Part of a small language model's weights.
Size: 10 layers, MLP 896 SwiGLU, vocabulary 32768.
Architecture: rotary positions, untied embeddings.
Training: a variant of SOAP for these matrices, 440M tokens, 3357 steps.
Each number is 128 + 32 x the weight over its row's rms, rounded and kept within 0 to 255. Layers, rows and columns count from 0. Numbers have three digits each. The size before them is the row's rms in percent of the matrix's.

# layer 3 MLP gate, 896x576, rms 0.0842, rows 677-744, columns 192-287
099:140149121200116163116116102178196165124103126077058138160140144146119158113128155142121120168169158140126134154088130148035120161085091146111136093106140181138173113146106103140101160121155067149165122171128189104165102131179104147136117095077162146185108137157095114130121068100119149121
088:124131147187085172141128086175100125071149104126165124138118097051119126156112190131174104131131066077100130089141129163157073099116133139136134091119118119077101191144119112139096100162121150098120080141137106137129139143053058158121073085158127185090183158129089118082067105156132134111
111:076137100128096187109083139116157156110216138144063177124120170117101080159126117138088130114148162192086188161146061150161156110174174049140154069135136178116065121205123100131148177099156127123097145158107135168124134120103117170104099141074153102133141121072132129105066122083138138178
095:151097069147096143130118133112158142140140193134185111068143135158120180121145130126128130141151116077088153198107109114141127117155129218096079149122124108095169061138177140090127094209131157160133059156136114172129114148174102091130127136065115209210174160101110110170174185165097095119
121:087160059115142146070155115143127113115097089077127072125128154112104112114147155104095121132087149161180129189140177136102134071168118132166112075177147125136102071096088165170133163180081160130151127112110154110216163125112113141110103138136066075121120116178113135188177145118207155159
098:095101148139088173079063103155143171137132093146121145103070083113087162068176187108099150109096151119103145162116148182144174134136132078136161183096097141136163164136106118122080088136151141092178100141086179109156132133138153131150134146116169171128142061180134096151191117105133057069
112:155107111148125078077169107128153120096088093076113135117162156133139096093090136120116123136088125124081136148109088109179090215107108020157159141116117128168122074181075119132186124158088151060154164158140126146102165140138079175163151178104125137128157171152092114138175109082144107139
096:112109122113144185143092182097094134146154135148175144125098146161120141095134113091100099149141080157146171121093154174091101117119123170077133161168068061116133117126135107104137151159103074131136165154082124124099127110073175169128194042127160187151105117103173135142105168134168064139
104:094131121132061174143085126178088104146184133134143087098142187123148080128157075166125122153069165084131122138116172185138128111142121125157110159059097083126175102110194093150145142148052100134117150111173155070136167088120144160150190120099074127146119088177188150139139114150110075197
097:098181116170204081104138149148172171121102112138141119140149109129146086141212116176143124149081111158143122160093108095128112104111112125111126130133101133109117068107144101069113155094094104137117120118165098070148123124100095094156147125144109111186126157099192178097149108095149157085
093:136128154135106133108084091115133101160164109189126143115154127071111128174112130192104113120114142089185091168138126156139140122152087128107187109123137142119082154131132109156136110154119083084077151116074120107130094146166156124130079143198065154121091216128060124119132194142113164144
085:136115117128154067155138093130186114136105153138120089154149113138125134112180120156087146131081152126085127111155174081138157127107124101124100172127142119128114111120071135178134131094121192089087168162101184099144155125152106083174156145177114145139135148115179124118198138141138154085
099:125071149153174078185180158101155129172130196116116138097129107118143158104100113106153122107142116146119156106072088177158128107091086135103105140056136122107167097145079149080142068216088126094121169138184117155171105132142119101118067145132185082088219099097154141069161176111067138146
110:055122108133056159136100082134089085144103108099131138063121105092093185163140101096123149110131120103158129142107186150103134145145116135168143138133142134149074130067096130126138174185161086082124200129165105160105086117104136134137112079137120113108094148167141186114147148087078094164
096:100104096185118121139102118112157166098075207103104114129126069153122142078149156107110074175100126179090098084148179130142107169107134171082020150175208123167141130108027141140160089138163144074150146120200176179107161090146060150141083153107140129126128114180171118081151189199142118157
097:103108106129155089170162055075115069146108124142111160121121127128119156123156074148090104169072117114113078156142132106108148187119073140119123181073082132112137139097143130150079105100092139144120135186103102130119080178175130125140085158132149177131155085117114182134180130135159173147
096:079092068148156083168124090100128151123109178097171088151102088080133126059135087120142186160083157084162101133081136145055147155120050150149086089141138103131073156101166127139115122134132087138121087129105148158080131085088046103127103098170127178203118078155101143143093165149177101138
091:078100069140062130134088121156123209148129093126117121103121121096092127134103115139090173129166131089087199118111153102134118118128177149134107146108138123106125091138106167104123062020113091075069127116186145118140113095148108130104114088143164107156136120118184173105109072128153114103
094:099136107207176096121108186102129095095145156126083118107086105111139125117146133094112134159117119143135145100141034170160074055159155127121149132138132133164150089145125136138096207092098107140158085108142098087141127106137172107147102108093042156107160180109104130126144100117113092138
134:080127146113147134130097100200131140094096101110077112167095152124137127222102143129040122111116179125214174168140095106129114124161134137113093160158115150150136112110164119144086146104137134039113140139153149133116099123157124164093109072134138046172140117129087151079164147146130118109
095:102133100162118169113130119138154124129141150147110163108189163099084058152134101112145079145118159147159152167117148137140118085087135144127116145148181158152069180151140131167145100078072112137167165153205148147155077166191157080139070169094168091106179108160153157098134137113157128156
111:142086076135164157201126126112102146051156138119158134105101125149132087104118145166175127118124150136122108083149131103173108080187147075227136134143127130115131141145108076136139148091135127113104113167161070171177111137123113150165181123129145135058115135142155126074137058135133113200
100:115076048122143158149149048193119083122112137106153094106116106195185176082130167055120124120060141096121150157175130175125152139126172121115132188161123114104175087134055159157125099093158151104137058099115114169133141088139095104137143085124137104227134111155164123103081146055136093064
096:113134180163105139170105115092108124148106149100153148099155142141116065141168080118166063125177195057129124095189097101223172104088107132130183152131149058179102146126098129141095086094126089116150160163135168146127213138114115104118142160151133137108112124141151124112134098175087168090
102:117095101087117127122116145194132152169112065134133095111091145167125080120079209130119089075121060166135139123122133073147188129122108125134146116203094104153171167151149105169154107097111108086134122182095153122124108106144138116152206156151186144122197112149112114113104132132075118141
091:096125098060144148107101091099086124139225098117142114090142110107116124096065137103164086130139117132133170135143136131099120172087152139089134135049114133141109141125100142093167151132089127159103127152151210160164079135077140137118187142054160133163132120069157142142096106145127136118
096:106130142128092158078150156161077109113168142162170158131156130139114132140128102100127125008121101113094150112138225121159132148143121170073102171140175132128154125103145098066207121111122179120139113185107112145145178180113167104134159122167127171138168172095137148053136134112115125150
108:172097099144140108158169118079113103162089107131099162073115146162152180166116119148127153184157142086144148140150118114172123113094140137203196136101102189077179167200180140108183088121084067101132148151138104130113147132139133130169055093123094086138152114144108088109152157071081150136
095:127099141124152151207186103129109144142141114105182087144160157133161063177050110142133157139122113106148120108144116205119128160186171104163139190124104122174137175139099168153132157111121109141131184128183156115106139098143123185116088150102147134056187133138176122167168100142094119158
095:112131100088145116082131052168101105139061115141131116080048127105120119151124125121063136116141101102148145135140082149088134117161164096191144163120088148161082154145098097107162092117143126135124085111072130110117116074178136158159136127128147140134108129162153108100132110179163098062
108:034072102131075189063100132140135162116145136137085174142165199184144125137174158110115095154142128164161119102084123116116155118103129117116083132129168137095086174162105112085122144156175143103098139083120119135138120096152150132103103127099159132118163138118165124161110145086103145169
101:054064101088092176082138084121123140095110107132092087151159143135120131120142114057211163142130111109086056161096103156163108154207136131106138144176217102147136146190125147111092108106089137154099181151076087102104125098172113150028104123094147154135186119133081118139131128157051113138
096:130132164057061103186112062103139128175109111085139116140097137205140162166141132091110049162107097050083143169134167095113105066087123141062102109132111162176187112099141173096140133165144111087160157122153085101106141137161142091160115087168101081167167139140142081105104136143202101107
102:088153114093149083115130167093162160136114176136096104051148113141133167166141102143119089164127117158115171124125103096187093115088100129190104168119143180172136133139128110132160133111187176156124134115135139106134082143102147087150193143110134082146124125088157093167139088195165137157
086:106097175142132105093110150107199125076170124133151178095122152135157110173115137098136182181107127144099089163096197152123108154160134089137165155174140143141117150119162135129116119137090101128133080105110098115098140108054151179101138151062155148167106094144101080140096130113178120127
094:158119127094141107123152120127123152162153105166150113147129166116137146124109114141152098132197097198103150069154162080138127201119196143132169150100150143091060083128074200138147103072079108134121133127122046153186143147168161158141194163160141159099130156119106114118096148102182117149
092:167127038104109146129184153116067137169126149177179152154066138146064099192161093134113122130149131167115169138078118151118132131103141133169085135122115120134096123057170159198115134120165127081070126145097119148201121129144104189132135134135110083171139169105104092154073089103091148080
102:153148127093145117129124140193162155198106084104121092145114095174120116095118098127124120079132118109149140139117138168158167117106146130115125168176135136132126073182126161108128111210153122122153176077102088083143095127108110095123138124130141147181144096071109085164102143179080120154
104:141126098137120152123070120108138141122170069214058094115143141137116144138117137117155141142110100126106152158068117103144156115189143137117121126093096158102154146173155140149096098151118103150153097121087138133174121062050129159162126094113149136099098116170105140120138119108179120087
120:152202123147085120087111110181139198050116108082137121117156048146110123159082086162111116104130134164160131096137149138116183107145109115109175110133150072165100078149180113111124156149128116078065160165147144177137086117121128161097107141139097105147086126073129124113117130148076125115
102:105133077125113107151070111100127132136122106132139100159127099107144109135095129175166176109109085130137143160107190104139113150139139124172186156115235062136093113094107165175074162116136138118141151085127171074161136160057188142150108154094141137099118083160087115159108138097153146154
094:148137093133092113102180102073087074136181115133125145088188117195121150144099095070117138086164135148144182098140168118168110201178189100183118168149096126078106133118116116067147091127121136128091104103129103145213150197094109155145132162133144167162116156144111160123141136144134141100
103:096120112104146169179194108101134098089128129080154056102135186161106181125117147146121184079136086187148140088113140187112133148108138132116111091158174131113113170101112189091116128075145141094110071131120126093136110086114129145124116171171146128114120123139107122094111122084180204134
103:142126086122127091128171101128099070128132180113124098125185115115116123121112074085097085190104146121136120132132164130124082103135153156097145157144161121095149134132179163086129144109063154148074116125108098096108164115123145122124079192118103120122161151113128069078150156172098113151
090:106101138136093195115140074128163104129083096097077163151146111155148081118135166073142126143126093113161190128211115162143172102139158153096113138125120173151095134078168123176092098091131105097146097111144146134126083133142123162172079132067128145155191100114125128088124136132094155133
101:193086078132154132150152167092127133115175197092138164132071168139136155110118218116155130155137064105185235093195120155119171111152141106125099121177134100105150163139122091069146157136129153166113136124155110108185195101182091123184077127119130057126090090156188141129155112084093124159
127:119070057159143114085119123166162131122115124128131136127101051128077129118174136107108087140099076140151134167150183077121164083041135085129176215131138150080136170151116111102109058103169124103140051145112116092133115102161067161148071108122115183169147155181169128152107082122161199110
103:138113121088163175126103109092138117120088160097154141099174107098111116153125079147134127130129163077163105077159146082060100113112116155157169085076113125167156127135114146142103094099139155029210168109124146108085111112152124111077132164110124125106103154140121100040073152196114224156
100:138133150090179173123152075157147091090158129145139123140077177141131094159153105116125102160141145145143120181110108113113183151128146189140155104137170122145157153172136168119120092069135129132088188143197148082105109149170138115069117137139146140213127122134117078105109117138143144183
107:135149091144110086139054111135153121087166154148156156133099095119085173188086080103168071156135135140104135126094126103162189115087104078156199102127189104066114113124142146184107112134128105120183192123085150151120177108131135131128138114154159173150231118207151077135140109164062137148
093:135087126115129105095101093128080122136159135100088089105131153125144151057071111148160098146081138157227183118125152185113135113134096150104155168084170056136158174086113125080168155153100144104156153043158134161122212164142131158190118125153134144074123189137129104115155068079178115128
107:083077106119150109112099148154105118140120103107119152121165105159129132113021134122113153148174104160102168080083159151122033115088037187192120097109138146141142121188163135137095118116137130127109139117118147138087150171145103158191149097121154090130077110145157055078154093125141148127
101:166147149200116086108178127073063158165108092105104175117098130122094129103192157116135162158152107151087152176160113182114072130153134186124107145174088146128076138149179091148108152104135128141082082118089120101149110135107162130141137153145104089140157124173100137144165104099133138113
096:167125125216176105120200171132111115139130142118102145120144115116144133165159089132094174149138102171117112159127105188162080127115107095105051124148159171142111137109102112095060083191146133100135066080151131155104162155118181121188121148133089148138139138119153136113145105154123164144
110:164168101186214096132151127093132064170151172182182122137053112112040133108186165086038147139145113108159127116116170142131098123142149096136121157138138116157096060131129079103048119114101140092079113163082163143164098020152146153122160130136109119100127069085104168082129130103182175130
101:185166196139071126128138112225140146187194187130102099113135082166073114164106063099127136158121095078056130099113104101151116103090147118122151145106135091154107041130115112181115152088124112136114099144136122177181117091113148146108145136118108156155052124157146140132128118099148104122
106:113080117125119060135136105150147157185118145117222129127123146128132147104127155107170149082158143162095150131176126144123113104136114064089159088127155162128117145080142166106128123085172077070119123100032162110124154118124118142125156124152123139167168103138149137115111046185132091107
099:076078105104109157139134134116147141139155087114150127141132084122122122144113052125120078112089106116119116147108124117199144080158094126088161046149105110198137144192168117094129139112160132119170138113138212103149062054153154117127155119164115096095083136060102128095110106092161067141
105:143057114106132119151146129076144112034177139156101121129089178121104091106128143085107140110156085136100113114123158108146083137124152079113125113124126136159157107067100129089123193144125139144142150080154034134131084142116097144135137130106134129182123120099126076136166098159175113084
089:117092100137134124140163121197146144136163123144113105057101137140149159139095129069138135122127126170117156146191154148151174147073149097071152088136161126168071130107075208118086084085134144090138156155182097181168167178170118149169098127112113079164145150106098073166168102134131124052
100:124107080184180139122072181119113110128191139147126150053118130147106119165123110151180151137132190085134064108137164121148166199121149137148146164130149140088141107099149139176159127151173092131165136117122054140103089167065155171154101152132092144166126097147134125177123138122145159145
103:147152120139126134143147167136141145124120075125164212104138080124068078149123123156084070167066144090138126087142090130152174093186145148131136136157083098097167129170128137162144118148133098114176083129103139111131133102152112116081160163073175105137075184138102053121044127115135122129
097:095138086046112157148095142115108156119145144136068154099135139129155104152092101087157095096141198118171157090131159137107133109102122187123108158178128107150126135215097133122117142111127215019139168121149139146085090093121099151193116147133140128076172151154103138120061115125135128161
090:161118177144129121145143087096081117166083118156135122122121094152133140137138101119119168100124138133132093097165146191156138145080101085142134150108068131165147070166135106122110135124180140138122134113152104161175164086090124140153116206159095179145106091131142146194116124110121147100
096:104135138161168104098117114157118148121107103166130148149154101127167091115137153118085146109109186077110177164145092100158169119103118117157042172094089128126089121133150134115107122113115150133186173144126142117058102145057136152158113156144057084119123102108161090085111130074180092111
094:142143183073134086132126130128089105173084131092132143091141134119129127183105116182147182136129114154122109101094190142166099132124071162149139161160150177131114121174124062142135168105107126048129091104156154099126169149161141101120128191088111126132175108111077102101114160127089214105
103:130200094137143193100117149130211064102155169126066142090135059224111137113127155098075119180146184121118162160183117107157156109123113149093165166108126152115131146109115146106089154135111145148127174201128164147116106124141117130086090078121141158150089131100123080104157139170091115129
095:163086168113088111097196088109108133150109158139140126177119123127062128149227137098098061176140142130182130109137159147137113145153086151187201121077108176178158158095146144172090082173155157102077108148149142107087110136166090122128112116120126183151118111127134103101120079105136115139